Weights of a small transformer language model: 15 layers, rotary positions.
Each number is 500 + 50 x the weight over its row's rms, rounded and kept within 0 to 999. Layers, rows and columns count from 0. Numbers have three digits each. The size before them is the row's rms in percent of the matrix's.

# v: layer 12 attention value, 256x256, rms 0.115, rows 108-143, columns 64-127
# o: layer 12 attention output (transposed), 256x256, rms 0.232, rows 108-143, columns 64-127
# q: layer 12 attention query, 256x256, rms 0.101, rows 128-191, columns 64-127
# k: layer 12 attention key, 256x256, rms 0.104, rows 128-191, columns 64-127
v108 097:467454491401522620535573438468500447544412528491497435501414520643523538496521460573466496390532477566587519497490519446555503454463476410545549451543476514430440558539441421465501462461516519
o108 093:450509510450448475487445547423539525427514500548529468568494494486518545471513454485532447460476587536534426354527511494519469515588498402468498571543537557551575434538481515476506462544469418
v109 098:440405513494532543524470539519505509513510547560499454505501495527479495434528580460471514467499445497502486538509552492559415420596487556479525582464520543516498449523548537429492476415477469
o109 097:396567518495442507536504477477548544589472444516406480461424494415463453493497436485406498469499513542459522470488602542511531415429487493486442561467532587403568426568432469420585554496464472
v110 094:521476568471491493403533486527566424524577551437538533529511460447408561476445472524520431464472561599460620396496513570536530514490477428474537548561478479558467475454441462556479540429570495
o110 093:497548516544521510348512502434425446377512446531453564525502459483496526550490412515424506509503514493527476428543528556522517519483470492600512445530559529571478504623525518460497458470501526
v111 097:434576516514517521510516486518447461503497528510431553500454473483454565459562465485534441628426499450450519535472450442561483476552468479588554501545536567471476468415478489568432453469557510
o111 092:491460515537559506529462584407516442398509447470472541536571535469568515522586505489448478428524534468541499481440553496564514593551426504448454511480510501483538404440502508463488570586432452
v112 093:503460565443589602406507492511439466650531505559524453516484511488534521441487463475553617372521544490487437474458496532548569499485489458443495407579550478432537489537454414438460434535465503
o112 093:559557565499546512511415504565520460488494571566518451535494499517480525474515530593546497448466486469530495459360509491628472507490567518514450445478529470456541439498444476400470471555530523
v113 097:479526518530484426440501563512480448598537538632456523432525494436466581530538494499430467546525593554441445509521499558566440425485485457614531561499512451521493490436484457472481518449488421
o113 096:457439497500456499490567514513496459544578449522391502546483498514447454416500550520499467513461583533502527498520610503440425530481425592534521457481573498492448528411481488459462492433521538
v114 101:390438557463468486547413490541423587511484423528489458493514486430533522508456526586495430500516410474508415564488525484519485491556540521572482505546508413413534436473555463513480558512536482
o114 092:548451544561477526456434503545437461575550464501485517526488518551499561516556548496631536513455527427459506570713407412492547491578566478511531508490424525471503477465453490524559568528498599
v115 094:503513404470501519548610528496454405515585565464421456423525530537495446537518495506464451504531450492512511513525469465511446522469468530491506554479536472493527495604518551513457634605507427
o115 089:592591538456515554453492580458547535512548511551483447434435514500456400492542491603499474500467553473496537515593427598525513537485506512526458576480572388427481354538506563430476527507566495
v116 105:405524505415643493512608486468510467509533526502522478466532568443405512461491511441527485489532501518492588410427595528498492574478560535552497542449473507404500607457538520496544601423488511
o116 094:530528518494460453393521520467587533518505479528508584499518548428417534486473478449477427464491506528459512461456456554539508492460536503489463450486551546483452558494547528401547478414478435
v117 106:455458497456497454561547496527461396463570476487494555433472474512481517512453502457578468523471490546529535533525481573584483467558532536508535499482523444498449551473465601508430521453572578
o117 094:500508537518479481493537510484539541442449485500418571433599448540560526462644544526486432501520505452482613397603469542522514515447452563507506488487537517438381459479458550488536539485537588
v118 097:456489515443428462539496446379483528483498469461555564488519525488502493559524417548396503512430565553571527582400585477535548585551456474465409488463506474531570558523478474542456492453561545
o118 087:533542483550542542567402376552432452531480537487578543494524520485605491570541430584405439473546589504483553517341556542477533527504511492485483479508483521503352477445490502494446567515571464
v119 089:462532484449448501536543546597395416505450466422477455451443464529496521530513479428497565604543496505570591545531532481572551497341474499422550510513551495463570578576513539447419503525562488
o119 095:573415459539556473565493532562436521582408513563482437527582590508436532445538467583527492446498535431578505474594565485521542477493457474480534454456555486536456580483526498477513571480539463
v120 091:491442448557463609433628527524435480427464446510368499509516525544525490497476571542493485499584551520453569535469435501521546440519507524490518472470498553569544457561497622418496470613463403
o120 093:491571483504487508486464515445551396465534487524405505640525533485555553489526429437515532506487458563535495527393505436569604528518410550533482559521492483497552492438564533515465449532484463
v121 111:453409520511477469494550424517514531619566454521506473472478563480455577522498396558558463468512509490461509555504519428579430522524580616456488556446502411513544497484471454469497456459545458
o121 091:497568456510529498497491496533552457429471557512486457526442522497448533492441607415484489447450588417442524485479517427551515495511457522547530510437557566413546523531519460565412493516460476
v122 100:418508524521427466525539644432471309466501496599531496520540456570519537477590496490562512580495525487502554589421467520524485514586564539581472445428432489483472428463467500474443476539470398
o122 094:429480474587456517529475523446451503356576459560467529561522454489433465538535567484488400552476474466531524475482416420493423489498443547570504438449564486496513432516572487444537572511521527
v123 100:529499468535486400509500565508506538455497451512566478453486488461555407597551529461491522453455575469458483554432544504617437468460556558446418451590441470485619492456544499508604432529475516
o123 094:472540530575497524506515492568526563481417434506502371485607502455567445507564514482474481455409453497551568523462428531511483535529498510460461574502528535458492438463466504445567577469448496
v124 095:493484559462571514541438554454458445497533433494623485543437501528455531500585521552399498521426536556500503533538395518551555544555514443487504574441505513494563379493523473470421419456491497
o124 091:448533489411467470496469536492531476542515486576507591530476565529465545506523499548429526482557564493456526395574479535446464446485488450502484471479544493455459475495426437545442558472509472
v125 101:560365560532517403608524484487417541515583441535512504441501513578454544483406547517484413517477502481634568519579491535575481627522455525616563475469544525482585500366575548533440515504470484
o125 092:529606497472586534528535552553467508455535482485461522480586561527474452445573561506568507560590457495528474440550557579468581576455475554525446502474471506532435536514558533564474505429502568
v126 106:529390517479458519545496434512463525579601509584506527585490555502532433505488544521450455391486420501371523545482467446554475516501531536504587518496481488483579465400527433499513430443562486
o126 096:496431547436479502487540486491427492559513443496351437509508512481511468542585589451514498463516400522570408553578475424475614482498414450547483448493530479537536525523500533512441469523491520
v127 096:483560474584549546497566445495440490471564445531501481521482446585423527557559495491507478530531611462556501522488548435419485535503452496450473501444550472499436484409425579491504541527519516
o127 092:453462536475503432450475491476496505482580490547521510503515471475447487579562461522503589512570544507470486366392516464531476461508569469510452469516528458445521598475519436491533559551468588
q128 091:511526422528597488424485446506422472505542532520518484483518487429454504419490454443438472526517582446504496443435489494487538579587552515500556552541534610449537484532564532563536532540474533
k128 070:516458472486547465423542436525563501431493419580514477442459636497537507570517434556518575468512529519461517499579478473571525486557631521417525521548527485446472577589513429456475422464518495
q129 084:521536500456404545389484437544621415551538522519503482464467464531500517481536451464475489520450501491472523503489501459483506438498475614535475491541403462525484440446434541499484580565486489
k129 077:550569440459485493500494599529518503590456561439519520489560415500475549509513609542447592571488474519497441440373484465516462484525401484509436459431585498529555407565471522507547585546471430
q130 093:368488439468549547484548490433501550481417494510533562572497517476434485514540561497547457437510532464434398504551421440503575564589487476523507517585486564482513558472402524509566465452430551
k130 076:558434512547525566470531454532382497442475462496495469476458444444557514569541529475441458494610509535574544481604395418510461505549426524517572459544476447530563546526639519570417518478494507
q131 097:536500521437436464452572518557452466523461537460465538533513451499543525548433583519433521551499474567510445412472520509527487489397470458516491575386540468535512498552449450516482458516466491
k131 092:524462435474441436505534649531483401593555413470419509455534463496543484485470528599466451463552428505530441547405457470397543452577456482472467490491458482419512496480539570583549603479480491
q132 101:550407498541454559459487545559516399446442416454511445487418467532447544536565463459529511502490404515572565496567526457465518515521548485488472506484381394491376475423558518557508517548501449
k132 088:463457448501566583448544506530558461552499603523482457438485582543476396510465455479462523508481503475538485528570502466582513501448510445393497468517490555607492440509504426422457496549526420
q133 102:422416501516492488454500558448497467425589423470480475545387469472492504483501458460494472482509417588510517475509543427591510542392502498481491449513461512462515511504535564483436537422507553
k133 086:501507585520502529453493522518426388511541477586465437474436612562528436530539416587606574501458575469545571421594533541502496503485607527529519445586547535562467518477644447513413495487510472
q134 088:496518453459475505424519460449558422553452600454480478462494379545550476619593532562546549525480607494596475478432551474557543490456473517592512510532520446598576499545443411460426587432510461
k134 095:508448474392480520483542547560433422454481540426465578479474457438431488400526436442469535462470588456478427572328529421485528526517535505511422479400512493641515528488530567531559553516413429
q135 091:522493483460396496560470480531568541498472522485565571464515501532489470564603514549485466499498592318476454534463532463552532472420498515515487485465572369496523533532526504498480560455525469
k135 092:528504469483484469507483426492626522560410468440429469466523510482459602530456434433507411608520496485490481531421603475558481551432525473487525520463525441530468511494382508465557520450506392
q136 104:484505511459466505480478471470448449529422517450514445422417506566561486499493432518526504497475535381495473602527468459596562485531510478474547514565516495513528551445447491570527548547532502
k136 106:499466497433502561484574512479506454478527500434472523489497525543505473475517402502535486448475500591454508537490489466589445521498460540514496536615519483559573573323576501475430546456469459
q137 087:536465434543500439452439395389512536496539551499409542538568482490544555469553505567530454496535525479601477480492535523532621508443492479482512494524471537472517486555429502456483525505498462
k137 091:511441497465487544454504597426536592510503526467416536502548531548545555543548579568546596437435460472482480460460563540421453444610530530555467496552458463495486556536437504466430550572499474
q138 104:466561451503545495492505566459585464414437574515519469417566458503520456461476497532486518575434564468455492583500622550476580442597496481542517513413568580528500496598533478499466377520515482
k138 099:502540429546577417478459570489482497560452515421455537554489557399399483512472473458496469567530441470549414514375495602505573475546515480518420502526598486430531487488427518525469431511537393
q139 114:473474557439531535510482576419512502459491431552389565537569497501502538491457485538524530483613455561490491600543509577510644534470482434539519537534528585466559514541445546447516500421580524
k139 103:569547482450565517456590539450473518406432496537463598566361567546548595525496505453505404521451508558507600497574508496513483458529558604520450580402477511506513474537529570447515461476522479
q140 107:504410479536479543417480568514466495366457485448524555473387470589456457589526462513574509499427513470480542538523546544539566439539430542600469466536501499436538484580514530463571486460459503
k140 102:473480548504522540457527476467600499512378430486495552437457474587471439467558518511563539388551498530467515428488447498576614510517495433470546546550501574528465468555445532541509503426472452
q141 100:470544454568441571546446452513450434433548526509491531475499502470511520564477508464463516443498461459601561546555543536535513511521545523426556503529566445506482526426517485571516360539516549
k141 105:503555611533462499452400552576461521416499497483473604548403544547496538496523462561517486482474566533485428512475487576467525573522468531465507549464469580444494437432523564440481472507577413
q142 107:531492487520465507484492455463441537432511446528516481499483485511508524562441495501458536496495409559560551507488497578519493481514491482338489496498523515488529461580515567520598523372540538
k142 107:492514451424467559408461522381508494473516626541462584500559440518518498470509502532514497479501612544427514410548489515494466517486477504512511557505461467500468519521535574530509474395442628
q143 100:534422487503463486481474482438385494456525461573465468502483509472460515488578546420477511400576434588498527467414496460553431503478499505517498469520410552489437452535528500462472541505552516
k143 107:524438529511523466584601606432420452423523437541505440503533465484478532534577530571516444492520500523553454420532437557494453432501430544436523383509459538553549576441499508571482519439487496
q144 085:512465498528553546567539469511360522425499532463440481503488517469473516555538510532616539467519514522504435397610476413519523608536459404517550513486546595461530522454497481440510447504431542
k144 089:434404598485591606466534488506429465447532480634493440479409635511487490506559404489432432517557480556517575447577560471509501538489553502480585481525371573385461546507524548433469499571464535
q145 096:482492506519569503513486477501601526575579490514451396447479488492482592510506432483439417505509418501519569450506523499431490460527538473510512409520437523494529484527605507557494452613562479
k145 082:535465473548507536564531533484474505477381500502534505531465592458433398563496442421505515418565457585367531491520535390526511536486501568579494502485525522518466453553433496527457483545479528
q146 094:479516530458449563414492454480504452541508552473493532476460468532556479536542574535540509463421431494469467449474493417469575500452498521483448521454490510502509471511450435526432523491455482
k146 088:541491526546448468454482548529479477572419508432489517511550392583475561516521509541464473583470512469497390536400479541501591494460486494462544447490500552465464495466454466472526575533451520
q147 101:530500550521480580532480575501495469456541422463508451493437413486483502534478435557484553502540493532516585461479540442448473458503428526464518409539417486496464485429574509522432483553554516
k147 096:462495542558620575577469521502508492579455579526470468454638528540437423457465431526476436513535495520523520478461529450475470526459451519526498502485463486544455475521519396429506512504513492
q148 105:499582440516520484575490548515496557531492506530550465491539548474471531490555460522554442481496498468519561437569460510482477447513517505519543497551450521420503448441520532435532528432528567
k148 096:487536530545553487520516523446516507600426507495461506504547533500497612486473474564489588514481553440508545479656470494514435539465558496480460464446487497435458511591529497490496524545542519
q149 114:515558539509548498483464584565487524487459512511542538480537532478432495482544365531550416462500523529506566517508470479487443531525551458516496553508474544448462468505585577473509572549472506
k149 097:433605481495523408432510497501503573416446518532577434501471513455462480410506423505489464489511505603462511433731510466482413466507549495580458501565499546538419483540517584506544513441481487
q150 092:450458468560488521386537613436501592477499497456621535553473448445591582418471508500595585495451462489437526526454454485474525507437444427416536511529538450551506461465459560466522596435469428
k150 090:473488493532435503469490499505457554488517437508480559488538488474519517458500472489552407530527491511506477438407365393503502470526387425490620482550497505543472534490522509390503533517583488
q151 109:395487572549511460516421505540476556521516520519471498507576458529493474515520466536504457527531516486501533522577527522427513490476538493532478487547527524450391409570457452531498561455452424
k151 097:491510482435465532458566502548450432489452534632531597514586455582484532509513450528539511560513544519474454506429520546495560466541487499526444484477425541513521471557533553458496441399447430
q152 087:442539556597517442532511427525487484459540489624544493467514564487499463497502443460501477488577539573497527525530478537517549522479445509515541426550570567542583512495543523445413401481549537
k152 093:455520548569527498377512478594560475462565481345508457574519540512430532500480542470587561594419505492521523474578501406531479506539471526478484496387525475494483461472471469446545525504538487
q153 097:474457448397617451482460449494540560519504448516586504472496528508500421444479471453477518535434518540497470533587587516560470551575448487475584541496507477486533580488514570556482578490516566
k153 108:450473505441535456434488453522520479576518473612539450508464491467496454426450511459457426487445484495504511507728572542494446517476462547603554472500509480514547524444504517501420417507458433
q154 096:508546433482454571478499458454552556531521584466555534469470457478435522456533479534593538438534530500570450619420495467548502415501459568505496406469577522562393540458453557503448487569372421
k154 105:468437525470526518445531373478436506485547435510434502442469497521504437492510475593515578477554529537486450684429499489630487556548512487454496562530452523577578507453481494578519480551401498
q155 098:487467475506490411592470458490556534618432432336556498441561507417523432557496430490405424427534485466500445545573420374540475429503419559551473555457532477483424462495541518451474483500562461
k155 104:453480532437493517510513541534548537432547508562508469490494441556455484532480459476483479487522549442494481512554491456500443492499462522651536495541452475542546623591499421505456532492590494
q156 095:494489488509483485524412512487493596578481503504534537462492471443478567407512549498469518456496536567499589580558487546500499466525524506484515495508512504609471432527484563560520473583478468
k156 100:586548380446482502469615459444534511459475486487506438504520507529570464464526474498549427449493466586515470526525500531475583515502505524565501450511542484481542498553596528530483415487488505
q157 098:580407557518543504470498588486507461536505522464427381540408514527449469566459476455542479524445453504493470520569504593507506492551468603475558510505506556522466569447584411508537493516547478
k157 108:460548485506462545493469494596458493380522567583544468505465587522485493466431488534495496479515510509517612439505478541451526531449564484511527490445553526536641571544416530523481501484502440
q158 103:545515470507540588491451421414542545547441461472471467524596515582530451505532472549481676505545460491439538503565540420414523357542518494439499551578568510449492549499491513559480435517537472
k158 104:564471538465557542562482429486556604496541557491492537466489601465451488533448546498516561494536558515451577565510487476488472452473529506490562493537541407537467476488462525531448423571513428
q159 100:538528456510485485503460474587524573475397477488481537463572470501438520549579394543490553470547521452439570490532436457571437442525488429557516540536509538499555535492480453505553593473414493
k159 102:482424544508554500439480569505432485502525476541496463538500519527393591533496583536561413454442565508515544539459569473513485522478480474499494501595567543552468501449553496476550563389501384
q160 106:466549512418497486566454520511528483539520580393496371489520497468481443442543452475524504598471537422417544539491492446477506431512474503442487560596421560397396494477416449563563481532482531
k160 105:496534454493513458529520505471350520549512563477495476427595465494551497526420456395384454462514475538490469472501540509455447454583544493555525589522557464503544470547496524469535480519513462
q161 111:391478547517479469511495479446442473495644400550473487549534461547463643505565489461467456516453418533554552379451531442520437525465443467419562408487416533610492532441511569430463466487539522
k161 107:512451466535423556460489432502440532546503436592506483495561544528553592521496507441500462518443514489521521517468474559539512568433552469594521529482492512497498569592576490560538514441521568
q162 098:394435486566510508469519476478506486469532415581474464568427528501489410506489466551476460506591463509511590611446461558533567517426521475533469498447518519498511482602444515516595526532525440
k162 102:507456590489487558539475555442461412419503560563511552484521410552500448382532533391511478605555523525594544450499471591533463550421545499458511464499512558473422424487538527486562537528506449
q163 104:470473581571435513517411470515546440454521489525419493588418560496541526533528503464464512449513588498502505527567584482517597518490419567493484405425533552518485398483447453530499488570482502
k163 105:445567469462457521491484425491494428524504596545482533514477456489460460580482508508579511572480504482504552527461539554553536571458485583511460574474472509406546563405490573492463533446564561
q164 100:497500380571502493586502504479538423478485504514583436552401504453527567538523458549525449450485534545501508528483519520481582551490439546508451444499559336484532600477491447522425549485422419
k164 108:539508411474509512486506464529554535632506574536433487384493497381452470512432435565452471490554497477558519385459503492530556512426478493454529468528431556442445560505583485560461508583564511
q165 103:435465509567507455512564579494483483494453445465482531481488514491569511433512366588537411543561471475445523530508562448447542536509606558510448469500497551557519442530469537549469513467434456
k165 100:476414554546432513547515375486512504472444568491527530420492401543639485518476470558469526531432411485545546470456463486580443527529424443552478453484548493441549488493489506456546479525466619
q166 098:580547442504506478439557557487437537524484488434518568437465517519562443454516444569518515401467520520490551506465480575536462433545474454447491575499412404469450485436580553507504567561487476
k166 104:580441415554524600510518500558505625512418497591495487540454521454502569452423448378495455476497429553457493541468526545573435474450460452533451568466531489583479503472435534540566455465436505
q167 111:545523468445535470487528503447471512462489475438586588466461439409491538465435492459410483506535500466492535503517530559479511591440481570513480482524518522588572538507493591547483447483501466
k167 112:598485560497473504463439551487506546425526557429560526428500463463543561486558467506435542413478423476491453613539637476610621555540596531429501540530552463498557595493489463481516375517410441
q168 107:509442464461434473543422478563439597469522474472353513464565531536571485576494482462569560448464600461489486414564559504533423582541433496505538481586515556369431434530462530594524410453507514
k168 104:472508552625446503514555512481541512419482445473337457512560547539500482547497541335503484490621426539555557631547539460494510504531557441522510520529542487438441526497483541553510457478453586
q169 107:475365486443445565473460539554484457524463373456502502530566466515466586520456513453522577474456434425452419515456419409517541512529537463449459470532438543511386583465586539486455462483453525
k169 100:501475485466530480502507539454550406524400531598422545543461521564493528486472565485500492517448516488523462479471527477594468576405502476420431491462574504514519491525549629478463461459569533
q170 102:455425504448441466519461522562549557472562514472544472504414549518538500534488529455446408501531438521579467520534551474503433515489546432517514559442478494386550443550365571416590545491496577
k170 103:515485479453406487497550549560494456586476520465555503436551473521503488528527480538500380496573539528526464495563483512457504596525450551570559498416419632454519477447507491571550492477515632
q171 103:480562448432508557571525507498522416396549521464405428509561509496451470444457540449537539486445607554496538492515572454594560528471569505549507483499496486541438519496553489446514423564536511
k171 107:549491495521506439485476458502574496426475507547493475472510493484540514504498505438564475499515484436566466583472572454482525523519478528446455536471548587493508547416457500491572511440524463
q172 101:501541503490494514516528570396485394465533515456497555418438488497484507517478478466501510417455495501407459557463600532561474477454503475501483516445489460512544528487573482502364473471595555
k172 111:551490564426484548548481511444444552504403473434481420518541473422424527470531459560489545572498472478611457485533520524389505524459545537534441555572619509562544521486536554631534496494535495
q173 095:499393529521508465457500543506553525590384515485451478463456488549483474536494494515572456548496551376512427504520556415557582467403503481498439459412449500496448596521451470489509427500501533
k173 097:508448500436478524511502497570524422502482473438431525396408557505532466441441490458534518480539437474540473545502538494504529479482503455471472465499550454577533593417557445434532387467584484
q174 106:476524532521591521522430514562521573475560467476492510485552519468564542518532528560502560442472519514513507599524442525516506445591560431444408584613500463449524495451502553532490480467434505
k174 103:517546416477477514385512505549467554527548500548483593538480501513456560448488522453520567472565524543451430549481473573540549502558436451499451591525532565477554601433487521386474538401477478
q175 096:535569533505506441499551517427476459461480529492609441485503516530566378465484589550490461492432493548548504462513480535533525520597502449427451517507475483453510493573511499430553473488526524
k175 109:481506494470440559498521483486492489588551591548499530447484502439470474581520443485471457471518542387490481481530566528600461463485448579455517491506536513630391500523490391496451391553557541
q176 107:555460552500529468514464544509515473567505479434425463524564524476489565522436455480417451492530547496566484581461454416482513540524492565532499416504503510461478506510467576523539514513467538
k176 107:479472481492496486550481548459451440437477530573453475509385469549515437584444467394500512525514485517554429499478606454562526481574509473517634431540513596487539544429552578512541494553566497
q177 103:486407587453438470457603548499500493447443437633510480474452505573559567422559457496482510438563518573401489467434469584498493504498426489537553548470448403528505498460500466507487534448480622
k177 104:438480575579516470510500504518586551423415457521535534488539501425517509472505554457439422527415522626487436501479578421468435487506481524451502539557581496534439519497486509499496547475507590
q178 111:408520514530528493490468520525499472453539455512449563492613589511521485448497518502608526578504421523506546535522469551393481537490583518533560453533527567613534451650575539446486395478612376
k178 111:452531496486531559449537480586466502396579476556530494498642504529555581451509481433441512416518543543478483492464488500534538498541521540430481609434482546553576424511460517466459462540554453
q179 096:469533467513444605468546432527522504547518514450527484552430388616528517527461484469510481481595430531412433560497629584547443468566513486531512441575466461557450586477508520486534378485507509
k179 107:475479499526522434492564468512480467559524530486472482506398491449510469528430510419467504515477597484463583568429452470415451496521487498470507428476528483465535489485516524441498531505470497
q180 101:545416576498480426481548581514449480578498511436487406470539505463531484536504569510513524495487459516500482506547500489420452560526573468470535514497507552515582448609476408495584596527407526
k180 102:495408470463493564535483496491531587500501484439531522545592523448568512460492575514537396538479457442567418519462547464452480510523479481509532374449428536493464539495372516613513434481543516
q181 098:458562509485482476509428552543583447571485543451522461558468524509529437620464510420447522524459538542502438560544451393428568460485547508543525569580623513447440460380452413557488479451514502
k181 106:552542547482493529503635384469456595484475497550407473474408450537528418559470564518452615504540489502430444441585505414427450529580480509452506509426499535493553501411473514631535490528475520
q182 101:518565488478504462460505485521471539474497528523426564496423527474466499539508525450465547469513548478471513542511500483505501507513432519492377494425544521408448518545469465468517447481576494
k182 106:389526506488484440400567529549463506574575507554453463492486494570516539462505525506470529534564418454466579426475464507493470525585566478475549405504465329474518469473493443442409544509601510
q183 096:506382568522497500425610533519410487523459410569485502411508528451458591556499539560514485482482497463528501554529490448507451532470553496552537487509424475562511551535499562511555471505486516
k183 099:435507488420474493534487528503478437523504483423430478456506530460510483450471555468518516500479463435471526529584491404492432511516431514490533459475430643531546436539386595608522515588518417
q184 095:430482468464492418456466526482490416439553507476513590493536467509588463439485493421491452489532502550432403551440517524457615515524647527473563441496485545484573491477525497514464484525564477
k184 100:510537481459512510438484556438446399508584557501587509512503556506477580384493538437500465558423551476593489471485539440560482527569512457460397529440430450425593557559394470509493516513443479
q185 100:510490522470482422529460499624550493564499498553408544506533552440499514478449551442474522463456609545497481517530541555470430464543438602533465579470557428507593526514479511509514474461451607
k185 110:525604503496571460495432398488493551497458505403415501544514438566519535433523633389569483503530478489492466571508552584467594546516503423518482554532493526473469535533563519554498546422526371
q186 101:484588552488502559469508461506509475446523549544609523544479529472501486579576513507458587511529488532495577596514463516451500473479454525536486412475542473345535452445434524504471462486451514
k186 105:581552413552494478500530509506491502537519500484465453457387402487441528479465589533574462373485481504490461491507492440583513555557462482438473423509414482489463473564544418542486491523472453
q187 099:471523582498457426569486545430521551553425609508491557457536551488523600530481594437515514479476470546455448377480525447441510504590463532449493541487501423513481514531417569505467475498571580
k187 090:539508464501574507495537544426555461473524532574456510652608405466577525537454540511504485510527437468546500418507514545513501512525515548551562516545500465505549439457524455523492566489524590
q188 100:491573498538461602514480562523454515459581506517424491361488474490623481508501538442522594451455569496400532529481508500487524530481487549445556551474553531437501429501399385459413531613431541
k188 110:470450440399548473495404545516377423469500516482364478486542558495528484442487509520435458516394486443522516561482439434461512440563441551572528431459540534450540499443472498650557476566592529
q189 089:514482524527498560560500489472476535561533521475500559526454467490458496529455531464565477526529435449461444510537512562465523488487439388514488496471495481553571569466633503463536424562521402
k189 106:435511496468459507498473531460513516519456405522393515540397574520546521513508549471549508522504535596548501557470535610495487574459475499460459488373542482553521453455494432538487486528509515
q190 098:443551535550468518423533481410548553487492528523547466449529536547515509592627470415454411525394469527498524498526582508634513519602513457459608423503494471564541475507401551493608419448583470
k190 102:551461527539492460402484468479486506507527478478536627568493450501524484471450482450620440473488471520573542596441511559552422488420543438481562472455589503597526453571452508524487514481523536
q191 099:522529527437480471498504461495486505486446433615394529535445604547510544452445586473491493537429457478527494567432568561587485504385521499542478543472517387575624560547517545531490519438554517
k191 109:442540529424534458458484468533456331543527532455548466515521471530440525496448563549399503586517434510495479475551537522423513565534540431460423567510529505523516467472513474429461516457480481
v128 107:527520534479473461391425490539510513557474540497455473459524515489520476511448521524527575551538466553524493499532539467613460462495517521480516587492489536462539472516519542494422570593540515
o128 101:526602585459445577484517469468482450487459550467508504450477531494489482457460552465505551512510489511443469525484503591533475458525534518380474549581400481480615468561529489452413449572522559
v129 099:448471512512489489556521494489548457462566489530446491489553492532531469501508491555562560591544515546384524491513502533498538496427475416514520387480540480525543529495460489478524490585589508
o129 109:454471474472455477498489478506501544433579436556442521496593489475478506459540546518537456567552476541499440427598435483502530479455443430502568450487485454499494481564496458544482462533561487
v130 097:574546473503453438504558510506557387421468535618454501540464582459504557495510505482511514557532533549516574522476579478506457580523470446515543455520517493494514429540444530546505549581542520
o130 098:593519485555416515495452544535509510513481564574539533548484593496412544559532554460528496601493459470492549496602489460482397509461513520508502467441533454451481480533497465598535517568473469
v131 111:556486416400512517455486472437569502499490514514601487502503379529517508471461445358375491424395541553489504507483501528543539429489408569532536532497511487473453396513560616549465474501517507
o131 103:569643454505520570447497520409511526464598524469616502563560455559513506498417401515405484507531547557511390484466428471554561466509468507514573446459495510485419467486564550547473430596443452
v132 110:462483523556547449491565510539514485435486565487485494504602490453555469564440464469474589586421428591515513528482476463424491469507482452405504520485367494461500512500502487490550503482520441
o132 107:384480433467581471560519531506528521517509526569463542466507578522534531472486507445433485564467556570534506457656468497401541535560501548468492588482402579432588502468497501525517529412508533
v133 116:438575545454545504508512444590577497441521482561481503405439556502574452525470477450456487450511518444514490536519481461566525579484491519492466571499482462470471429557566455400549466499487477
o133 107:498583527401485523510493478577565501452441507481463530427525518483529543453560503423552552427457493505480547456625427537562500538470475533490463554519522415513541476603504519500500422563517490
v134 108:585538476519432397419544519528515509421602496474525482422542423531501554546509602486449557467499505550550519453620530570407524494465498546609540569527450439569446515469523466504534481475480572
o134 103:568504492469554437524531607535475541467496522497459570422525517505443448509454662466530478521488455548494558530678471527472497529537530537494548605463459479501505487533597468485488417508569521
v135 131:418513520485572549574532432546541534462555396507524448481421608568468550525484437560515470485510411430493557541576509466495417517520592493517498471538546498534522421392518512501565497500507368
o135 114:453520510428481578481544488541517424459477404491513521508514532564436575441467464503527437456577401420643499514603568446524497546530574521523485402460385572599496378506571528429483571484459466
v136 104:418492568407476528449477443514502550580504493484539494584441487480474464540540497556441504502565451539453475500516450450517528545411428541439493468586487515438516483598479512536454506393444587
o136 097:412586444504451521383518425500523486545430558493484437459497465472383488505512468536451512487522447490463523439545420516535442447415441590528503559487554496520548434564519504540474535362538487
v137 095:530473495443495543444490593485413479473556396578489432402578502438519568550582596502473414456422426548445492548466499509467470435451494502525433570471495511432497544447440478591471463449454513
o137 102:490528407561511616470407563514568475509529470501445476524475510518530460445586556503519474523392555519373451566459566534501414436404530524454447471356543463490521554453494487519524359447434447
v138 108:436506503558578482445503482577474527408548526582443510427496526544545514566574514431490471493524555486419482502497518460569465450508525450436453425504450500514426574457456554469522453510463548
o138 105:480503490569515482509452513536434524478511512495530510406516438595507492558558598436509456419526505594491535487402527484581538488502478487443562457482494434444436527561449502414463514506471509
v139 100:547430577556457521481500524453513445538469554454535494474550427567594502579535421387492453452463564491518450565423457530520482510409400556602464542582389520521505543546526483503380450510490467
o139 098:472525532481531464512507523404521391573536493465554474490469484548515575567545440410496460556474547496429461487306509530499616447460423576483568511528467479505447563470534497502404455532466501
v140 104:554444520466456553467471494438484563585546652462497429561481430460413528540462479437493503496537493437512509504573431554439473520435474518492500499537433505444554468480468550487573514439501509
o140 105:542481542511458543440489552457501531540454529493552505463419479548392440560437561506506506429437489555490432550568427537453421497449475530431586521528514560518584503521526477534514510469464534
v141 105:558426417465510625465509460451554462401543440533556542526520359522431495521482543446588455520511557518550576559564503585428525441516540585433442454592525574515540542557486590453593469578420474
o141 110:522474458488532613433475474457528531416612414546554588520442512500486399463515547516482467496490569553494500500537443507506450564557438486483505454490475446523563496595473567487584424594397452
v142 107:579374520535497472367548482516525461632552474531576501531510487476475571489537531443433468498467523514497511496450542611502448556481497599434540447506529506590469435446486451426462437434457490
o142 107:503405425519491423340581538509537443618482506474503525442480511463469593452536526513533507512594471478501563572325469535552464512477538474468605463484500517577557476468556472457447529429519547
v143 105:531479529552499527490490448508600474522557524525523465513463499463459575480478512430421488492589495435507478444570494417535465452615468531588474494537540494445566539452470460505515523448551551
o143 094:526518496592476489534539520488524527547423582442495432404431564515447528564440537534497522510513502400407524467738475468497487478572428534537485480576490571454584550484473541518466498465479537